{"n_head": 2, "n_kv_head": 2, "d_mlp": 448, "vocab_size": 1024, "norm": "layernorm", "norm_eps": 1e-05, "qk_norm": false, "bias": "all", "lr": 0.00462, "lr_mult_o": 0.857, "lr_head": 0.00603, "warmup_steps": 200, "decay_shape": "linear"}
Each number is 128 + 32 x the weight over its row's rms, rounded and kept within 0 to 255. Layers, rows and columns count from 0. Numbers have three digits each. The size before them is the row's rms in percent of the matrix's.

# layer 3 attention output, 128x128, rms 0.0807, rows 0-50, columns 0-127
100:153114104122161125148103126170063121152109172159148096132184105136119078114093077133161143105131136110111099101120087123154090115125123120167126114107122072110122090121162128148105138157074075124155102103087100095111112156159136123165134111137099151092107126190192231131132146087173200126134147176169096113135135085123082088151118102140152159158104207119110046075145184147145174120182
082:106152122144131160103101081039125076124119161128134236142103142112096131132141124102084097098146138088116118105095099116159162120123122130118119167109141124101110102123104169124130155071119133096131082126148159179153168122126123156084122168120096096134217113126091153080147060186155128152160090092118120107163098121133165039122143163159159115111165171115143197176098071096120165166155
089:118131110113114104144124132192092161124127149145165161157134141125113167134151058100132158068069081087089132144163108124151184141169168162137150157152156074092129167129153101165159151100129154113080149124098119167178127106078121082142058127143066148142172153150060084131223199150089147135123103164129110146097147140156133117174120173179160159135131153107127139105114114131077076167160
103:167147131122117157133109081132106141129116150140091143163165092133145118132151124076109146169068144121060099115147109107128223143091107126171094139084173125107190121130103084083130147199120078141077108144081161184140138144162134163085117117187128125114111127095180153137153188182114165143130079109079128120118143216145119190191121163109150135079120113127156103135160158142150191112119
103:176156152112135183155160149136142094117139120081128140167103086172151133099119131112115190123066121166141108087141163087174139144122098117169084111116147114147115116080124073159087161176117157079069130108091132112127113015147103157136090094137161106177140139147072137075195128133120134172131120127098173136086157129165137116106077148154078144098066114109160090097075152130068134153159
106:069122112158135155204111108153145145115177191151124120167168151111131185122128190124104126123117105162158097149128129119110100145182106108209123108154192165090125122155098160109096153121150159147170172140131076148130082058141096171144102168168169205095118148117131181153159100115116122169148140157115138131118066105153034095152153123161097127116098118165131080124079134107105085147108
091:152136166116092109072126148158117129153192122147156137143087125119122108145138112122123108098196090105160075163134058128176129101198085085103112149130149110129088133181165180134086134081147160116076123103122124087161101114101100150130119181147143164197109089103144100105140123144142161149068172174138127070149078140153141137081083047143153062172103134068123140105133117108184111148108
093:165148106097156168164150138111129100173156188142101110134083168162144140080082160156162151177097120148125132081163125116099095140175106192137124103121107142125154120158153233098134128084109058177149163154151118100075158100151090127134119155155144123114099138159130158120156076084133090110150218117144089135162130148151138083096136208124099108202158098141171117159113084145115106121152
103:156112124120115154116139140137106144134119143102177104133122105132145149171180152111074176161109080110092094146129134113157135097192111169140212112078106138092080087167073170141099139128137148216150127167163150103094063098187093168106108124150138064104046149110129175144137112123083121187144132135082176172098135104144095103077116151134128124147087082128186100126121124093132147159083
105:111154130121105107065132169121134127116145132138124115113117159214151143122157145101115096106111142113197168113111133109182142141112162179083147108104151155144112107137146134097099097146123096140176089110132141079116130149178104154116144176081124108101164144127108179128157089146099179133092050107099136083152138152168168172133089185107085209186084104056055150135117163121203136093145
096:112175159102157122101102078042097107112110150139142090116143145103141114131131112202138130137139168103102183160125111113098105133099113129132126160154110147152147097171120119089174128127116093188153093173136158139137139086091124105102134090107089129137144060103057108131095105187106141124056145135119035171160089113180149179124114078113200145142092144125087078152141114105203144111091
091:154091111146166126111111122154060089129122155120116168150179140154141109140182125111165106075120184152152138112153130134157148087112152111091105141159136145101147133085148056122156069128134122106106120151112114156094091088131162151123178134119080133116111077109127142131023130139170122071127127168160082102156158164052166110135124169074100153109068111165108090070167170143203110184110
093:132106177163092136129120149108130123094122111129131136172168152149126084103132124107178143138075133069159131108064097143133116145074147117106115098110084122110113124113110084109137150122114135149121139102157136061127217102133097157067101138122158113142194225138128095113134098112075140059149118119173163227140154052163130084130104105154141148101139126067078086160140154130079152147153
097:123132102122088138097140140110130145091165152112126130118100156117152140168168105152148124134123117088123214123107097142115165172088114177143172176099122174079104129155086114197159099150126162168122207092141151153133043161169095063090129172162101111122154177121137101133100087201148093113090119153062128145096130150141084128142154138117193171140230110137123143145133123135133165142145
085:150055119112062144132142122107142128171151157118124112107066122139113108148108091153121117077157152160139103152160126119082128087121123102112123203128134101120149116106147177040138078102178160106109134091131175116066188122114120159172118102140179099112047140121102161139153147084107167135153163069122165102144108156128069056116166143108070144091100115156149081102176147111116076120087
087:109094096150151102168147114096142122168100115223129132115169141122166073115124127080072181139137197178161077132155163144153154123175145068086103127144112112143136128114179119147169110116095113125099183150085125126145077145093089113179123074139096080114117097122140092133116211085086126139121147180123139080187146115120127153103096106163079138123098142124177133164218087119126108140132
108:137115073068074134188121187117112116115164116173177096117128124084126102111082129117102081109153106070147133115145087138069112134122169100117146090186078135151152068114150125123145060106226163132155113129117099139106120115124117150152116126107126156155141113104115124162069135127107132051117125140095154136184153109130060090127112154160112186114179113205101132118197115124074144103100
115:130103158173139149116150110149071132062129174119101087066161087118063167169137087109093115161208166106108140110099106154126170114074138094139115088126153133077081096093125124176095140085150095183144142184157099106155132144168077202141128166137086149147114125123152117094140153167103142108152085153167094105147168104110175144144168185155136088103157108108153123049148117119128174137147
105:131170176125046130089106092154115132098154135108116128148133111168135159120151138127136114110156127105185101164110153154075158178107164100121136182167171125160122134158095090170108118171138122101142128120113142129212074175163104155092132127073080184138143131068104097143105118136081067137100050126114179150082071123157155165167187082101109122135124064140145176174120072114129133124131
089:125127160149147100118123122175122120142088145096106076114120102093147110139109108081115129134104144093130152140117079142097160144133140131151191130149153176108127096144146101137131125047107157153141085153119054141183119181084129115116105175165114112108100113104069188067116128148107225053174099118134082109146049136110176132094150116096173127155101107127180073119126108102073194101136
103:168132127141109103117104128154179130111099142189154117150164188149189076123088124129155111103124126063160128105096096169122122160104138121137099136138166116166100153144147143097146108158116090113105084142111125117126059144115084108078151128104136221163095150108124129180100161122122158109124085188159129178160115121081109037125090165142093137086165172181065171125177064105162146125092
119:110139119170124089077122095162137114040156172120153154119187107156130149078211161129130064090127113139130174149130142125135109120122148112105092148147126106109098172121079098144164127090113168182110129090166155088085100172121068105156120135156168124162093108153085080158133106140088079098078091111096173128210134177108125164098132105122170127091102186105087083128132116078135140171136
097:129094144143103154122123154158102131192145138140125108141131124172170106098135177169165182133155167160150113112094103097117106115066141097127114121059110159070159097120078142113109120179013140191098120117112115113091161147111128187172136117125197113143084107156176099140126091110078062082153158128108162124136131212091094138100107092157134114169158116086118169137139087158118092128125
089:117084145088113101108126100120117123155088099125156100082171148116173091101151125103149109125130161123142141116126140113121095078144153105111145101134107158115144132155123108102167123095039147113127122102205146050115098163107141115158148178124121169136164128106077144142012047095123142102162083138120112175100153079048095166102067137068123162130108168110131101143157122137154170181128
103:118158084187127122195116130074112116134111145141116061140140113113121094091082132089115099147120164108147133146121149087182088135120167086156111136133091126154132130111147152175154152075125056149138137107140071126108117069160126195124180089107135202091063112133123104100072156111115085104074155115131126137156134141150126147143118138163150134066150141091142084089147036178136126159209
116:173102155169154122173130163155180109101166163152126103141171142114166127135122115087173182129146208126152121109121141149175105102089147138129082135148111106162142129141114163143109098125132169104117121061170070126137093158107016127100097148141155091104152123125167094137115082124125149111168107176115158144113076118151125102178144133206104114150117080164200189146154104180175092129175
096:140144151143160121143116118131120097112153100160123145122107120153082172073158143104132097173146147099161094115138160126121150130198112107085142180178125114164107170115147150126137120154122118123163070116113129180134112106121190128076119127144152169104108070129100142157129146167129124122127057107143117065158139202168195128114156206160183133146051220176144178160099079162124165094106
102:119145139170155141162150160078122145061126114144143186150113177161141132147202124097165175116110095089156132154136118098115117144083132053200171116134128097135126119127125093137113168143136133105090071110134106139115115083194109140108090126155136174090176164180130074137114079110070145083084204165121098068153180194141135115104089146142152163122117105143121127116172134134096082184113
095:113084150150160168173090114119123179111159127120159069146148163125074104124085098147123160135147093087095124156187085073105070134083093095191130134108130155146143144177085154110117190124142111093125035101171086139186123086183115143147112088147160190122136137145142099072151143076105124180143143116142098175157155117147132107118145067079145102114142154112056115080137114109151133121108
117:117118112139166104128149152124142134107123116207156161083121204172128145140173132113098083128150142166115143146109132090167188159118058121174134165123125076190109144150176130136166134135142102084100092093103175132049079122174137112124096109139177129066158140084121135112176142147125154168126118127134098134167115180075141102147093148205097147149121152119133107122131119161235104112084
097:127136131205139140111162150139070132129137156115111133079099127171093167081130129179140118163172120178155123093095146121172093107072084154152085104095069123139149134114148123071091097097155139124136133169150112104105117064099101105160173120102136138201128142161142139148154152150163155158109167138140102089168188111168161147106117084129078148132175075151114111046064072096160191134133
092:157114102103107141117158144134115144149136149112113137096135136180127121084154094096118167148155129119177170105138114139040099168128167173141116165125114131122146177110170140118140093168062195181158139193085117199189172157094125165150135165180156071082134188183084109150153087142106119045147110092109121111137142129178097150062132139153150137096149110131168111150142115125082141166105
102:143180183094200167124098113075086097122107108192066146155097129132170151121121093150101101148127126086169058131128141179129116108122180119147147151126103161126099113121121180101112131177152177085152084194077133096127147100091108136135066110095119115144114153123109122139165086085115147133114123179194125099106141121154105219166162153168143160159116112172154157143152120147151138067069
094:117110104122112117124142179148126105115136108109133125160066119123157168104115123133137072075137143062143094103157141117176139196060140131064117112141105142126129106089156090131150120093089145139117138116083096135131105094055121115150153042046115151144111135107109119203146080089094110039107060138145064121121132099162126095101144093119165093154199144123107111068149122120156112117161
105:140115109080138144116139179132134104108141159129137143065073137143089206141137137105110129153164125161145164110069193140118144095158115175155123176151147127137111111090139126061154131124112138131138124142101162134161143067145154146155098150188112065182109146131102139134233061117190113119132150079193173122155088090125164146107133129118118107121179084138155098138130074093203164166126
100:166108116116137070104109089171086126122157142075133104106135144130139145127145108094149147083131114085101123152155124108121090107163121141147130206140106119145138141117150133049135107108141157110211135111138077080117180142125147126116132130135148109091096216132179141083090182053120142124087185140174172110047101094134139121116131058055172073105109101130093119134162162153162081132121
099:153146147110158139143139159139162111159167121144140109188110104149106106050094131145154124120065118151117136131137137132158155074144089039151107140086117165144182151131162093058136144143172101103106136135165097088164083081107130149147111099115130140120087164094069147153128202140159167120085189116136130200154137114139136071079154117100169137086101143204134100116151052138089105101138
111:154166147136161120117130113162121063088105082136134096141088111081092129123142099068151140103157120101122125146109120143118129092181104169100084137128081103168114085116093134082159111111127183152125151131162081193059158119099157116142165085063137108065187126099125114114156139136196154091144081101124096103148090187109122078100177047141091100115104110183087136153112096159087149164113
104:135187136185163075102139122139140122106143147112131070085098144185131108090136123089150170172164117139171145121083136147066100130106159114197114139137144089179108150156130155127138135132094129130104175161138099101162201138097126156119053187094159154120157102139115060113084144115151102106165142147127139113125138067197088100129212083187170135106117159137143106165129056135153114127101
092:106097144139158114111087128149063087146108129116186107162161056118118143114157093102149115093129073109130130076142124137104139097146117087110115116100075126125095116125157121111146091105107169081142170100196092070178176124124123124101128056098139088150152078152186174125163199163113140121111109151154147124124177172134180112121202110128083082109166189114091147049099131111111153114148
113:158146179073113109113147169165096094172207152132136162093129111206114119092135107131134090140097145129126108100162137110122134121177078181124156119125150072132124152116190118117075142130097120112132120167067162071146135127108126151123122164097085147128150141131114125152142102087055175088111115177150075110136158140096179134107123177178075176193124114082182089121170089070140168167131
097:146095157135072114151097200120141150155135120113135136164117077111143114126105121157125074110118134096125133123112139101129099145142109120108154138114096141135151110131133135142100104176123162090164119018126157117135107107129101146088131086103153101144149065104155142127106126123146182149067128080082146139142049156213200038140138130150128127125089144130198134099121100106208154065193
104:115107057106154129117133146096136190102119099132163127173155174154153125100153178081141106125094174088127101082168058121184106116099145135095120131127143148026081178099204108104148085110146098150103140098121092135109136144128140175130143191130135122070098116075163096116135167119096135107111109126166156128181134109209112144080106116124168128134107186136130055127132110138066105126117
111:228193137081117149085153138089074132124109175156134119162161083126096106080132114155112136153126135130143100200112157135128152145150136108142141108189143164089151170161119112085133081135109144093168151149092102140156132093073083095067143160175140195126046125114102113152113194144139073074096093111093127118131124127145154148132096093069118164113146142079111150174101131129109158138178
095:108145120182113129155096150162069096120162131143159051142152124170137146167189104060148124101109153117179136133102163089134116169170149175128113161123114121139122082146160144188139102103098097172158115141156083131159131145058182106137131085081128141118111117165110161093220124081188093108092109079150155085119097143185158101134175165106125109152105094136107154114078110159158074107157
105:106088168151152071163093168149165123112169149187154149108147119103096152058098156140121094181084098139096153086090114109094123152128092082141156155140121125149101129063156103168156117117160119152156125166110115081053151130065072096123076133144180142123177162131128126160122138171114156108124122107113105134216147088091119135108099095183118117142028111124095136163105095073103131106120
107:101147120127163136159103133138110077133128138161078119084154153172188162125162135124086135158107131098156107108146172097138134166185087117165085098073142154112095107108134154106107148121051127169131060167098158164164130106126200139195184150156114187089110144125074110175153095137143118093137139135140135116111123066186131122109170093197194127162118113161138178098145159191086120133120
098:143087159159097115119060107121089112091073140160091079113196120155167150135153208126131097120095167123168109163134133132092105177092132167204142138142111122120086116073155128115163086137103122088169106102117097124147150114153139096144168170164082055156085179108121114083144102097098083112115135142151150161159145118068157099139117123084054122094114106128080137181148141092148170184112
109:135148133139143053142092109158111103158123127131112153129129152111168133117138163091139109136124117137105015123115092064139191138141108147196038124116099135147137101098147108123126124124150146110117139214132097158123125140108127141161126110076120082158123155103076101179163158097165117202173176115123091139098164151069154099112127145166171087163153130170205133143171122128199115133121
091:122142089175135072146133125122137102159112122083139144139121160145128137126174148024129130126102094144152124131102171117183129125166111119126081096118172087100102126200108099145091143104122135151092094182137096170149095108132129120085128151150151185101116101121139194206094160164100132106155132152106156156156155135107176069054094169108156067101154101142148080127116116074125150205185
106:143114151159064129146125137102155174129146135147121136122147138147099100158078158087118165111121164152157168157064139096122149139189138163161130167137150162171169130116149142093148135157138078123178110119160130145140089081104169155083145150205168127129117155042160142065127120136164143098104120135138094212099137147107158128153167218100118078116053083139087159118081098141164085107139